Weights of a small GPT-style language model, trained from scratch on English Wikipedia: width 384, RMSNorm before each block.
Each number is 128 + 32 x the weight over its row's rms, rounded and kept within 0 to 255. Layers, rows and columns count from 0. Numbers have three digits each. The size before them is the row's rms in percent of the matrix's.

# q: layer 5 attention query, 384x384, rms 0.0366, rows 0-63, columns 320-383
# k: layer 5 attention key, 384x384, rms 0.0365, rows 0-63, columns 320-383
# v: layer 5 attention value, 384x384, rms 0.0441, rows 0-35, columns 320-383
# o: layer 5 attention output (transposed), 384x384, rms 0.0409, rows 0-35, columns 320-383
q0 092:101105124146087095067130088130116154135155117133144131134122127201160123157145128147147129150156141116131076181111128155093194080109157177098121109130097092130120191137105142083102125116177087
k0 133:105175076114080133119122114074066121146053097119148072132157140069104123172106161107138152139081108102080179143123107134114092104150187114146174137106182136138189108156128048138147142122137145
q1 111:180144099178104143096106131138099091143092146094138125107153093093129094149075163146117154093039112129149143098119038124168121094129108097168137134134195155140145109186133091131134165115131080
k1 123:141155111136114135139112129078083116129116099141106106125195143072129118140101184130146155111044124123107159088146133126102111102134155135113199115106169088121171077184160114178149100108157126
q2 088:150131079134099144108104113149101102113104171127148136125142084092137091143068114183146134135045149124124123040100093103108146104119147126113141124114178121161145113166164077155136163089126121
k2 119:191157129130106146170099138067086148107094113127115073112176131092138159126109159119164170109048094098093162100183119110178091107155144166139236128078211102132140077203143095163127090120133103
q3 071:056135181086169095133122133052162172104150068124111117124142110132152172093166142100114139096176126142109149239145130161154075160164112105137123126120094124133133083105123189127118103096111119
k3 122:091070114116146111125141156196166092142181170134116155174074124179119152125152134104133062143211154149196083141104141136084145165075082122126101097170091090092114167072106140113138144114136163
q4 110:073088185097189091146122123102152123112186110143098130127125140195086127120171122155155110141169114110111150140166185180117144171153116194107119103146074151096119157118070158110090111143125150
k4 087:081099120086181126113163161125117064194152112115116133155039190186117133172176095109133081152189141125146105127127150163095110145114102102151111116121073151143080175037124147081150148123129095
q5 098:092065161061147113198136181092212178116153102150079129164106193167092117116193112158110097148159151155158103130150162145142083141140112138106150131167093143115114104149111095124142117140126118
k5 072:132105159106164105102178204113090094154133133116146101169122070176155141192130119104141070112173130087053161132081094138167135163123090117172098130129087135100114165091127130128135136088180101
q6 077:172161077161094133150131091108118100142108059143177069093161155147110091081089095167096119156145128121124169095110110079189082094168085115112138130103193092159158100170152079124149152075137071
k6 258:084087143097166121102145137134164124131155163128130156167060130199119137126155107112131084146209146148152101166105152145117164165116113118143099124155061135113094149034110166109121142112120129
q7 103:163140141160064098165129152094134044087101120146115112126121125132131133126104196118068135117182073150119105101081139063138172133168175074092095164135143146146137162119113092134034096168063116
k7 101:141142083098116188088164157172105172126105185146096113113185049105089102082142120095147153150083104161138127170164088133101103151093065168110172078144069094119098112167163166126190122127140134
q8 139:110096124109167103162106130160128136116183131134088130134156131138110165075195106128100132112158125146127130104180167134119150202113130099121112110150083133134117117101118135177116127169117190
k8 106:090165151149130115130145137126158118109136118111138161117056103181127100159093124139136065134165147159144104124131146155120156133154147138149116188173105156178094132089112147115098112104129152
q9 101:104134146113107136161117121118137111122110161104169101128120110119143168137084157119169121155149117102118148181130095105120115097126070113124178097148110155075150141160122169082107174147168134
k9 092:144162161145172114097115077064107131104106123104123114135135098118134106200131183129096104106126142102184170064145098143121063092127103128127131147153193094167140131187105114186152135186148097
q10 100:132150114125092152080111150138105111160048129081136113104134118100132110122087099116171148120084118136182176126110080090165101113057121082127177104141182105102177146155120123114160162124163091
k10 073:149127122118095141121086107019072123109138138151114094134164069120170127107100155140148154099058147140125181113153110137165143146165129101082180160111210120156099099190124089159137129144081113
q11 105:049076150106158071155113105118168120091167118172110169106141072141106098119117101102105099117171125108101129129156182165125144179172123177129062102159062115114126167097063178169090088117092181
k11 071:126071136078147119122165123167148110122141151116117153193094177129153092139140103134176066127213142163145079134118122098078161166108073121147131168151090160069077137079126158108187147126113102
q12 071:123116133091150083162126188181122154127113183173093130124120074148099066086149111116112167134095097174100103137178121128067105147063169169205119175142106122176122109126146077107119153108112070
k12 133:173191091132094116160149104147091168100094118094136084100181100063132114124118132145136137084057132127063123119142089112172087097117124121119191147082198105105177098192152095174113078135142124
q13 080:128125096143131113097211101158133094168139123122106142132114155136144136125092120144083151103138159137080180125141104114137108116101123132171133152119069172111149172111228153097177156202176122
k13 147:182165139140087149144115062136105148137134129121118133040153141103144131126117160101140180137095127089135142112131147101129080103166158122108135165107158103136154070171110050131143115137126135
q14 224:052077158119172075123127135123167124089164146153100150153126148191099145108178116113134116120164150149101080159144171163094137180125099181139103121155056149099087141061110169126118126140122153
k14 052:136140109099153165097122102048090120125094110132086110167142076094095124122139189082110178130098124136136184143163131149150119183116132106121198155094136132106185130180107068158138167169165144
q15 099:111139117143133149111105176176160130118110161119098182134115174078057056075138072196141138155105159153163102112121095122145153133157146095047141151092138088049109130125092115151142135107081126
k15 100:101132185045105103173156145083066104135127161093129114151091088156113154159095135100155164142142120091147139144098136081104137191132121137210107158095171109128113151090162120148107079141136150
q16 101:144142159091142123114115088121088083147159129171147159142133185125127101155148130090161136120113154154095154064190128128059171066145098158089096194189168156089169152159122166127159066132147137
k16 101:171178082178076138109175146120167103116170148097148171084104130127126146120106099215081159127173100162061128158114194153156040127077091081156139143210093123131141134058091158097128173115104097
q17 102:142087161122058081143138147123117077069136107161122086107181149117125138110110112099132184091109141117088132141120151076189118137101115126137091143121146145101176167134186152145168174119125136
k17 104:149141156129106132146157110122129163164098198146145140159114113160140129166134171185161170123174091108135112078142120127104232109104122084089163114151158099079109123125097087117123131122106113
q18 098:098151154137100164137175089057148147078095175141150114151118146107108091108129156108149084136122142128115160134114145071157140114165104127127113140066134139109116177124111125082115180123134123
k18 098:198184092116192092134178141134128159140083182193093105147145076152161115108149149097090157167161132125083148142113132157115180132118154151135132159178181107160144086131109117150112162050143118
q19 098:160042190148081095147173151149150130088139114159139130193109129109072130104069104156092102067136128077129090186068133163152073142161091104110126099122105131119131080119120130126106071100092146
k19 098:094159114185163148153167091132132059071139107098133125127127116117129127079111099096087141185160127187182119127119134088095179127149137159101097139126121155193133111205132122133136142174167163
q20 099:123172084129134162084111122130137121089132127115143130066124130097178109099141119069115051152131094126150121059172113117121130094158095096103129163098118161170108119146137178133128186124166147
k20 098:125091168131125137104126132143066130091152044137129134151141110127090162162146154121106112089121087165092131150107109142065191138124212137130092121047102183112125089133131020134109117103093168
q21 093:131123122190093157134159085129164101146098111108152125131091158142160064162146100133123104078100137078137110097112145066111076076136154144111145095140101163151154126133138107122156129099117128
k21 090:158150118074119124130132118092093117125114103169155136125144177142099154143085155151124177144164109129083193090140141106147206118116107152122103191038157166108143116152153163106170124128158138
q22 105:089086104132137123118086122144169101095149097146126158159147118134134194126071064111158162143113150141191089119154162167029200085205135168084156144176131221136170150094135078120131127128105184
k22 103:165184097165095092153184113049146109127143086138100120142152185188134144145130118178061153145129109123084102139110223170191087135129094145127123108167104137117118099144093147128115139107189109
q23 102:163105129139140109121129073146126162109135125155186107146152104159188083066154182044121138118112079099106165155115109127176104115136124107180141169103122101095136085175109142087097092076083152
k23 103:149073093143113154106122124150104109181104162106178137122108135124103151150151064193164137178103171093160089151137145144090185156090088166098129114146132081156147104118131132145140051131134095
q24 097:147108129141123141173158182154059162099153134198163156150154107098085105154125109141088129116115136148067111119120109141104144129079192156149085193156117148133145138159167123107137171201111106
k24 096:129140104161145135086062087134096156156145110102130094063073116114171116154133079174122102130096137119102137077144104111132126115111065127183104066135171070112100108139130183105174074089133132
q25 099:149082143170115158114093107124068145049102174106091146134106115153159140139091143172152189140121120146145058111117127143147128162141190125120135066096139078134112150123109135152078134115114142
k25 098:113103157099141110135151137105126126143123110206153066183160085118133058171173114081095107110107072126160114100120133104068126080101134118118142162122147145097098111136146085149168160112117153
q26 097:144167120145127148187150119131127147086147153062061124113130193119147069132170120073128092086156124172128098119155167134137146087101188118081116123153145151084134133154147140174163167130112111
k26 096:165126134073097120152109071087086069170112171119164176065110067125107207108122088132130119150109153085147154120142110111067121145121089122185163138173070101134133137130107099103091090152108123
q27 095:132120145159111123120129087116136153095169134175148157164128146145137101091083135150062106140145131102141116104163158179170141175089182133139175170162220097102162128124110162120135130161111127
k27 095:151104146091145137114164146188196142180090137166166165149093082125164107096101112111159060126129116110160097123136126080146109208138098105046160117120125157074120143102121137157179118140117189
q28 098:153129078093132131103125099137183121114152145132130184128129172124120115112126109103091042138172140157087129159108107155144160130188159133131151136173148161111116124122061197121068177106057089
k28 096:140086083137071087092158147097146058143098088159108079126155154120138142143150124164097180118091147108143167091132120088174135132170054126124148042142117159147101179109147160080103166198131097
q29 097:108145088066194146129094131124147097109136142163131142119172052144138208097087180113122142141151134199124053115088116168154136163165116093096108147104135074125139097134091115109153122099098120
k29 097:147099203119076126089155123156134217136097166075139158108139116123182073180159133136144137118100110097125113135164143182123129098144171131149158138149088157081137166181111178145118163131123122
q30 099:118074124150173137130131069100164088150141110132138124138105181090100085086121136138175163165143164111126145158145132172144145177123140109148100166099149153105144144119122123106098116144081102
k30 097:191125103105034133137154106117145129129173146133120124166153166165142158106121138115099153147152075108123125108096132074060159071126112062103157110126104081104029126134112160112113132141120130
q31 105:120157147060103131127078095138076185143123142158157123113110153081176157117163110149188159149127108071107115095131138156132128169096126130135133124107110101127139177157114128124135206136173179
k31 101:151123076174092127156138171136177122051175105158081112109143165183149104144139181094132074164109132166132112120129201142100131117178147111114052137184132178189087086115127075129104106173086101
q32 100:152130115162124061134147142078107111137149063141168224123114194136112076137127183130091122125153081115134130110129126115190161131111109077079117098167132072179081142129090138103107075170041147
k32 100:145147199152147154162149139142168138170154112109143048104151101079125098111148102092108089101075163130145160149126027163134099114143102131129180113137069141130159102153200062149198168146162128
q33 097:129111142088169093122111124136091145130108136141112113097156078192153066130170156117127117152133162103131153129155167136116140129098129121183128130090112136164180162150133102107145111120125126
k33 096:180104097062135115112105182164095110129161164109156147152130123033126151144093133100078141103079109093168086090109076146107128099182160090087123123151130106129132097118149132128184113133138097
q34 100:119158168112114145111168103156098124130085120111168098141124125116185103113138097131127171100134135150104134110128103105115114133139142074164186139213148136137141135130175184162125143156140112
k34 100:107155122131168171199133164136094176146122130143104141107118103130105129152132175156200117103124139104106142101112124136081113143089105147188145083133159099122155113190113132118138124138141108
q35 101:095150146128128138185183121085133104070125142172125193103124106170102131120138129110143072117125117152088091093123084136142172142143093152121124141187155144176153083130170182157123067089193082
k35 101:178166152130134145148143091158129134200058095110101131130134115093078115106036138204169152148139138128110107155156181062198102141108128111179102175107139110067146136159116183072089165210097123
q36 101:138126102143052124110154132104175224149107139122170103152100167073209125118091124096133084189093157103091125116142092145136115094151114122092156094075122139143178142114059178157133110155168119
k36 097:089126107080164158083128147121096090056155134084115115088080107169111114172163155127151139148134077198097119151153147139145142122134113111127147143138157121151170171125165040101132155126067138
q37 095:121167114140097157135113177117117173115107117087093120144147177129059119109114052181165148150133097096105105127146124089096161142142142156087087144164145156140119164139065066136101146107122163
k37 092:134127109116185116141162135167080122108170107095087147084186126128191110136155108087193163123097071101073167116156128067186122117090097140145089144160108142119096052127219134152132134167167113
q38 100:099122166142142226130122082108100137197142119103121143163151109106167128128120056165127102146121080144145123120156161140186134121176132145141131176134162154147161074102160136114122088129173115
k38 100:110158174075121094131150099150174182128158148119138150150120150125086158136119177160152201114145137158067078086139131109127039170073106136074125153129118159098130161109129168119119141114147171
q39 102:119120131132157163086049098103163147065114141152190053103125132137115148149120118120108072162123138135070121100142174129158129175183177135153108167121116080156127126107116146101154181108110147
k39 100:142132114120110126075149172132070210180101151121140135153103139057119162138159164086154112100130159099123141131093134196098104112120082075143101183179175128137227108171060085145137054152141117
q40 100:080126116104153099125090082160115104077122095119145099166156113138116143125124170147163160132115119136094073164155130126042112148139084156142168080190101162124161123151138080100083143155161124
k40 095:173129095098167093185142116127201106137127141140114115109099111135205083122151150111089093137158142162113110147104162202234118097141137159103144140118098130066070147057099112097123136086125098
q41 098:092085157104175098111088190076086068093083109100138123180159085107127102180142150123079195120091083109077125089089127128113118141163101150167104110144140145136126144124118097133076105155125128
k41 100:182109170121119107117186144172127151174158096134097122137183103139139093162121093132141164095122167171169136119144128110150081147121153172087141155106113052065122123113135135119126180089152155
q42 101:068153135142134112112089127105144086109101158174114140066142110111074127212148136122164201102086093088154114123097114085174140205122152155120154135093100175089181135130183158120102092175113114
k42 100:154063093154124125172078086157101143091132055109134182133106161141170149093156116141083127079130068128153094135169073160115125089097112099135064188158155120141087142155108189157198130160138182
q43 097:054122146153141166165173147121097086097103142165110089097111108119112123178116048114154117063100103148111104147113169092136192153178152137123174123140127127103056152109127086096068201106156118
k43 096:070138120083118117186075032145138210120083098140135147169097127118120093162124138143112159122193149096153148110125107108169081147059123124147084119122077091102108102116161127134172089146065151
q44 093:096074149133117107134104178145116091152182104096130103154117093131127160091109078106153116137115136146098110101183143168149187126138151134102093084175122188114098116112150179105146139122121112
k44 096:129141092067082138127147153125064087076066119103104161168128146143117132159031120196131151136098135154101069144137115128137178142073080135124139083138145138130120214055105122141102131106095079
q45 101:099123198108140121177106152119138091114177125140119075131140148162144109165190142159150160075125099084095221149155212140101205127134171150164175111161164135128164064088151139174126116138089125
k45 099:164122099089150088125165091150115135168070124122126150152139106133048181116152127196118144085103131162166091120103103150098085183097116150100092217127099097202140104133181155138077160177122163
q46 099:159082144138070147179113083089128132090132068187174070083158130159162121099127162081159104127134188155136150133064136085062117150171100128130111176110134144152113104123121106100141156111150113
k46 097:148151144184166156078134084109118112202086154127176183178101081103110135119164149155104162141149090100113117105145152149130089150124140132097083076121121067139203119140105161129161165114084116
q47 091:112134165094175126160082106142121151180185171140106118118142104141084134132114116141209146129125105118088094127158160126139115105139149151079154111150112115096142169124125149149109110112167161
k47 090:103075121122055122149148109181163099047095150168155130125133119126166151132140064160124165134166125144133138142101130146142149095138138066124082154142122155127097153103128181110109089122087093
q48 099:191173133103148176101128201075111081157109101126154072152168094141101137135213145051077137116128066192068150157091151057112115126147147126124137125113099175187095116122132110137150078130120073
k48 098:086075102192109154050046139113144206123159183088118094098137143101102137109124101167150133159176177161117154149129140161120055128079128131229125141180155062113142179144119151106066143180165116
q49 099:141082136116152098157089134106156176173130146136181146113123147137148154146108124153086117161125067140099145124149126139199098149107162129117087102071121105159146128167117135126145142083146163
k49 098:113108092112144159111141132110071065126130158129070136159151162108122148098130166180153136146102176156147093095168153118138144116176160108082180119123206147140148130143153154140112139162168108
q50 100:074133126119158119140165156115122099140196158118121164130077110073120170164147120140177192126147095152085118192160081162147181089159124101142099160165188186078168085114152100167142084145133156
k50 097:095141141125126122170052151123175182078155119131096150132120144177125102120094110130104083145174128152134103124123153127069173109076057113142114104159117069153072107157141150116096142121166117
q51 099:120185131141090147091107108143165141095101125109169151112119146125094102173108117195062173205133072165142095118128124140126097098114151128118146099175094184083151187167089104090112082080121125
k51 099:105143105148128135164129089181122176117116145117098107041108120146126103140146080065136096131100158142103136136113110120151205127181091115168113127081114151105186166079170135108143112147143155
q52 099:081098127146126129102089118111124130064099149138130104046112179104139097091124154123173108135093159143130110096134131120152131081179102173074182091138128116110070177079117201130192159156118108
k52 098:161088145027127150165088146101153143181136111159117152154144074146106154160137100058141136192138098104096110105115149118112100152061144095159103140139103109100137069139104083160107154130102119
q53 098:114126084121191038127152063085064151085103162076134063131137085148133125137125104070105151088127155145122124134145075129155094167093100139164137169085080122158172103131106114129163129150107128
k53 099:163094062116142131116048145086127167139147157104140145206113161084122142133111134113164106165094109155131142139139126130162165120111156154148154092163164093123091094095072150117073075124136061
q54 097:119074166114102100135205165144125156139136163094049092175129173157186117140131140138106177134133127082178170136133150137108143101143103073065158190184108141125095132145163128134129115091167164
k54 097:148141109146158085147108166160148053094102089171177137059129165152116104127134132142111151195159144176107122104106148142165131116063118169072174132108099098181123044178046183121113119163070103
q55 100:131107091082122122140130139198131136212060089205182135163136136126202074142131129119162159094142125170094140137125152119119099084168130184230151131156070104167158118135137130095132100108037108
k55 095:067103116126120151070106126148138080068149152125192082106144112106109122126111081100139054100066120132104098112128125095093115125123081129141100047134133138107145138162146095108146068152182105
q56 100:150125144111120091106087120126083134098109186195142120163099079136126102088133181111105192138101148088108165141121135165133154123089193123214212177145136071135186128172115141067116125142160056
k56 098:167140091165206136096118138103123162201142129085126110147114101121125139157133162132124087150118144159158137109118097170142143129118114094076107075160178171127094148134143075152098113136123150
q57 096:165086107134104119139069089097135130083142168186099133112117092116126145113134172169098138171194093082157165151135143131111086162088141104149196137135089139184139103131136125091191150152130130
k57 099:142160143105102105113171169169136056131125117110212121189120196134111140152118117103110045104118171153141067126112122148117170056189110135128136118101147147161115180109142139150154061103147080
q58 098:222133100128123177096104094065130062138147133108113139137128151104150121159132129138080143162129116179149121110116114178148164174118148045077089109126126081156112139144158162142142137199147134
k58 095:107149074142086102101053151140134148118085136170104044103109127154125137159172143115144149084136167112129107121139150103079123052168128128099177175078135109112191193167157145149206160066069123
q59 099:135107112127104114123128155098160101105157135160110179079115129112111099131092091153119098154175156118168129082154162191112198125067088156094074110166151105138124156150085134152096142139097077
k59 096:135131159113097124113159115152118150147128154116101119161126145111098147159130163130059100087110135118037127148156134109181112171199172102119172095053122088141122145114140108155124156111099113
q60 096:138115096116056143082166114084115103128095048118114151161073099156170165166138184104174145093125109111179067117129154138154164165168148174194086139134109100145185096095131082163110085141178152
k60 097:115182119169187141121134147151104234131190126150101179108157142123137137131068136133072065137179104149133170135107138139093083109078082077128066126097161221115127106191132112099148157143149138
q61 098:155138115127168150123179167154158114151140144134136113108173132189150118133094151165138153148107145094190115130160196174142108158129080092094165045056125118115169052098106132175120169104150159
k61 098:018099112132106172142106101081148145147131109145131141122096076129140154077130093135151134102083143122089100081140105098068121106133190176105096086113126145151129154103147092113176173157116175
q62 100:093061179099146193087114095174138132122166071152179113135129182124137137127137145138150205142100134152151137140086104219141123071124134134188117118126060115077171138095124169153193155183104102
k62 099:131182108160130142145138191125107166138114176140103060101110132170191137170167177121112147130122084128117152095052121176116124131157152098058158144110163065211152174180084075121082146129129181
q63 100:133123127097108144101147071126161153115105161180135156140150165100178148157172192142158092149129101086070120099169088072101082124163153166134190098107101094141180140132157165130111182086086132
k63 099:136134133155112119158076150153104157122163119119109102078105091155138136128121130097128127092088093118186140147163118149180111126171117081194154115183121122088112134125053140112103118134114148
v0 094:125129120129115141143095120152099160130157151089120095096173105161069139099127140143094143136166161095145068148069130153192159128136133163124154110210104106107146097144095105145089194145079053
o0 093:123155167131143099141122145092110140165136099104200071124087112155125125124154109116076133122143153071118132117116143122128142129154114140168122117171093105114150198102110154075068174193134114
v1 094:108111090134195031103147113097112136092147144104058179156138082167153119145114162118083142086148127199125083080196143106160137104126057179118122063127176073105097133113094126135079096096132130
o1 086:166105107132108156068120104135174132143113103133094120104108202127114137104159132142127077146161127177097144118092151105093145114146151066057097126097208152126132109115053114177163186104119164
v2 113:140114147185111110140113151154125116212149072139163096089125128118179080106111134118126157109126124155138240134093117144103070162145087083136088165134114132186139104138132143109147073212096122
o2 106:137149090136177032132088120153128097109162134126122151111136162102148117127095153126142183132148101111186048159147059170115186138106191167144107139107147090156101083162144140104138117172159094
v3 104:113057058068118110129108140160130135185144134119130103205142136134142140112055114124197156163116156123142156133181044131126138094152125096121137087076156124113123132145154090117174174134162191
o3 100:174104086110133162121099141132096105120099109122190096108123171137163148095107163218141174163108106109102181156071182119208134086117113107102149117131113128135123063143135086126139131147096183
v4 110:086158062131160133107120114097160157128141150097102114137126096121116133146138117151091170077135137164096078137126145107105136122093124113165144170188150053119100101136187089133089138105168138
o4 105:119117207122109140074120146150179140148099112156076062095087136150125182158150124110106149133164193123155077070108166139105125123096109108111156061132165132134199133086090159119166193154089161
v5 111:156149095157123075105150134189144206122179140171159080139148162139076118122170121135163074082129143101125095132122107102160140153088085098092118111099151128092106136111163127136170177034117127
o5 104:162124157151192142154178158197127153066115148066129180222139098145094110087154100107130104123099137108141192152092060076145105172106064143164137094133164131120090069131140157081170100071196136
v6 109:073114058086161092106150120140137108105133106103109169066167133146149174113110153093153131099136109126105093159122099128131128140161126129114163129198113127164092183140167141158108180149076136
o6 101:142105125206213152101092165103149125135100098101125056149150116097146134095163136152088147148099067091138094177167112105144127149170156124118120155144119136149140093100110100068081112093112150
v7 099:172122141125118131108110125092125146159121140159147028122164159097116128185127121088126104125098157074182181144112082113125151107149184102118176098104104146077142126101118086128149199119177101
o7 089:133129149102155152168158129135076198127132148141137157125127052165117130161115071141111124120129130087118212123130120107155089113096090165188168131158081084114155115125183163111123152126164099
v8 100:084113147134091149146131135069136168097099126094091207108109110114162091131132137136176111101143120116135105156135090135137110091191150125124113121121136160133159171119140125135161115140118110
o8 095:111122084126136191134159098174124096112115115096073109169139104120171109114120124144190111137121156130085182148144108119179098158095104131169138153154079103167138114142170069139118094120108139
v9 108:147140156139098134132091126096152101164177156105169116113119131099155086062169049109085110123108124110142147114089128072096082149100151144135139194176157137135192105145160127121142079155129034
o9 094:138079148167159065187143141224131086087165145087079154177149118160111149093111081096178201140131168082172070093131066153124126159080119155154139125166114112148102137164122150129051110168143118
v10 115:131124063120117117085103119099089085152174139145131136070106131114154145146109120138176133039111101107083195115088104091118096148148081060118160179106106209109142153112176172082174187136081189
o10 108:105091098211210114105133148164112111110103115112120125165161120057149128167134170153114156122091154094180109127119094120121132147118108122120106161055070112131156081153154074151161053131153113
v11 112:116076146145118098164188155116124079155166093175160160110128119098207132106142120084123120109120115147103198116126142100154123116121082131093140134180107066150114163144091156133128128183120118
o11 108:154126165122162087121083145192147138084151141153024184146129075136082175092090096095100150062188137109143137106193060169147134111101184139115044131113132079134122118125144147141083109151113118
v12 107:086107156058106091181075132077123092127068114096138165207138178087132122119159099127163148142136140131155134081138120159112153179105143132136110037085105083166102097142149160176133110172105141
o12 098:140141135123068130095085139112135087171154086119132125092068214148072140129158188123131072120127098148120126130116127130189139081164120109123136103133107172111094125106101124065181105093099152
v13 104:106139132096186149129125110139129112143119156102132103128129111171159140096122136082140166146129133077051125132162135135095117173082111150149170152107158162144130119122141150130100079161113156
o13 100:112075144121162118135142105056169137147113152127186076145119169132127151141142151115103169156159119074173079115169154120148190147162158092091133102105170180115123127149095136145109145079122111
v14 100:085126113094194085162116132109123080126088179148119167165128103152162115056143123118077120156103105100101071100113207092096134137130095151139118149163152102087135147147159114100118130118162140
o14 102:129097123175082124140156108109142100140090183132105127158122166120094143106144077105109127126104115118171068084109145130154106152092108110084080164105171159130088125160077152176096136094084199
v15 103:095115129170151113206141124134155148142174184145126151107106072174142125092154126117151160098121130196076071133166188081205148121111100138159145106127133075144089157147183135139067086119132137
o15 094:119112178128097101099073084123139089137150152135098143111113184133108183179098129104125163139122164128152075103093140170123205107125134113113084091127181145102142184096073135164195143174101118
v16 099:105079115148180156130178167182133138157106166131118093130146117144130154162162156068153103109138110096104241160114124168177086146121119088179107142085138158123140134112191163148102125070161119
o16 095:116076096129160101211166134140103144039096131140067134166146127145108122112105131126146175132099180164161097125156113160124111105094142138142125107089138119116143098154124156123131071102140186
v17 130:088116140126042158181169141134136093152100150163138152110163088126155169136062121155167150119128097103116091146134167101153133134120114129085122169100073095127147133128088154110173093076124146
o17 120:105120082107126110158117140117159101161101133098165137164169115095158125115094123132137147078089114139117131123151153079134093150151100066181134131115087159110144142116147094091103126134091139
v18 098:118113124109074078105118153106126068125139191096133130147139129181110108113096141202130166088110132111108095103102126135146088155100107212090088194178154163078139115123111075101115108084092093
o18 088:112149138123184098072107145133125058115161113127173137193133078078119208139184129123150066139122168116115149106131178164126101134114094079156163117180145118127178167099107130119088152163130158
v19 105:094175076119225081153182158156112128077171135102111105141163137176136122146104149180121126114128118202088109120172149189095129123119155145160088118143198149152116147100153139103084135046210188
o19 105:095098109107133138144131103108109144087080105179119091112137209132138117148137120140131116102178127157100105127162120123122147151132181095093118109075211127132187136142156125175137119076139143
v20 118:101120075137105131120167155105108083106148096168108124153117158124143213143172107128100141134142048137058206131129107126141111156137111101096126146061113145095112115109130197136143125148146203
o20 109:091115115138166114137134155160119182019129136181113168093143143118128181137091195145133122098146135091132080127137146103148085135140129104082140129060143069086163110150133132169136044166165133
v21 110:095142079099121135083165106097141124100081120126080103132083172093147144151057204128160173208145143162077167107137103177115158083089147091130120087070163160127092128118143138133135055111194168
o21 099:101165121125034154085113106112117148131135152182121100102109206107122112106131165146147117120118125179106132167142158098104159085175137115088079163122147127118135053122176052160170075082135124
v22 117:163132110094178096070128135176121141155129137137156108079123135143144162003144159126150100106134076148118102161091109148125111126102103114127112115091140138140107150098137134138146166025134163
o22 111:129153114109185115160142114170152133126091137168083147154131092109141147109121086133132150130112128127192116093101103196057151129151087176095094181094189084105096133074094162158168081060097194
v23 109:095090088120133111100097178118111084163140119100116123097094111098148099085198086119134090112120093086135176131068077157172056144139155121123165105125159040146209158138196114156129100108111132
o23 104:129052112095218114073134125204124051128171089076056160144133123150113135097133113119131130167137164144149106092084137143113096128077141159123177105117061084161117106092120132074122103176122141
v24 113:088134122053174113051126152115142122072095121058104131172117165135105169124176179158167155108131095105141102167087104216147109134092156178100122146128097140118090123109173152097124155098119124
o24 108:109123112117150147088138163078107136116089100153189068139118108145125133165181176114154107151140104160126194163174197130120123119165139096093206098137130087102172155073142118088151104100140155
v25 109:185125144188128084165135141130088121169136127197119132172143149144062111167125116158062128137145134120147146117063141116170098161111152173166112111066125183074117144103055143122164046094205121
o25 102:138137112135070119152134135159112093173159100149122156137110164118060091108138116108087111141135148096130111100073141140094095178068083091169088098094210146107106115165174170133164180143197158
v26 103:129106169086145130129192132108139138139068105161166076108141149082170147079121069081147192136100059102156169162125105149137122143115157128131193161073074063175138096109117145114153091155092150
o26 096:136085076081205086149124136139106153118083171122089154124128090128115129166088121153165213134138131133150099121177137125130147091151152156159164098118115114164109098106127157074116100092122178
v27 104:145121128154213167141098113097089144172066125090142068147121097069090145133195142043146105145123069132138182138169105153125089174088183133156162161107111214131153122121157122099151183129177084
o27 099:123135121105203118208198099061105144127096103105159078088130090140114110159166111091152177139131121122167147116164108065161078140107171172149176132164143126101170119115124172092140158084137103
v28 105:059083126120160146140152151100128113127143130059116169086110127093133132119177094119150132082156065085091150109169163164083147117146139153129137195147165193135123127134161144144145146077077114
o28 103:168061140126162101075162148132092092150117098114156082083147173134165186126114183124123164133126062140103064108104097067102082181115159133096131106109103175103088102148131106112113140145130129
v29 102:118144090051175135107137107178158193159122111141077167168149132130135115105156098167072156050138110166126018160121154149097109110125115101178142104082126076158090087111185143123149170107049132
o29 101:123151099178159096125140147126152066168081103087123089176125171134101104120149091141136139153158161157139115170116103127073097135130126131105171086072133125102111067072085132105178149083082208
v30 106:186048114111138110120142098109074132171095122137151153130126125106136113155158138129076095098122165139184136128105118148152103064060117198095132081147119096133169177162056099135163116107105098
o30 096:156126111108104128111135146160110094146154099101075195163100090157131097102137080156119124149112191184138161075096142149124151069084108145129092099149104118140092080162128123139111136092146141
v31 096:116153132129088205157120095136125147100089114153106159167141165109089149179115121123089160219142124158153140135194154110143138093135179125129158076127118176087113149158097130089152217137114113
o31 090:116151134125081151164123168112083172174132131175147123073156100126158117135080128107095124067119082084080166197144133099146074129133135164147117157162083096128148132089208139148081123154133074
v32 119:145119070109057199161112187122156170104133082141071070071127122098125129214146081079173148166105166091085184119216191090121099154159178064156150101057146174116151112133173142152126128089234155
o32 114:091084108131117139168132093124091173083162098155142140095141198130137103161095126148138150118133117095074121145113150080152123115137118127116125138069112115075155089138165107113121138156140089
v33 114:177108151169193078087123148107141167107132077130125085145173145164144082075104113147106117132125159153118174149163155096148079168100078157194196126145148116114108106139123141119075131192155117
o33 111:127112104093120139176127129169129163103148111139085123082101109139088129094113093108085150148154114076140134104125098166166155126126155160056153092146199120163110115122123198101124209184134132
v34 096:149177123104160080121159188167127120157147129176128157133122114126117175114124142109139133126105115115140102078134151142079100106112092185098098139111108079114120063112100125141131095049144139
o34 089:146107118111093126107157145107184111131109131120167146150116141144096131072184113132118077145125123183117121099121189075122106129133114075116172141113191129105103095098068174132138153074132158
v35 102:170113079124140060106137143162160191099152135082108092208150134135165142115124152092137096092090142144158086136125066193106109120104127118121118036121116034116156094106132137167049115101224121
o35 095:138183110088113138172146065138126175049151124118100143120131182184092093083129049113157118136172141113108163135161078176142117141144162159081164110086158088172125071141115116133148147107111149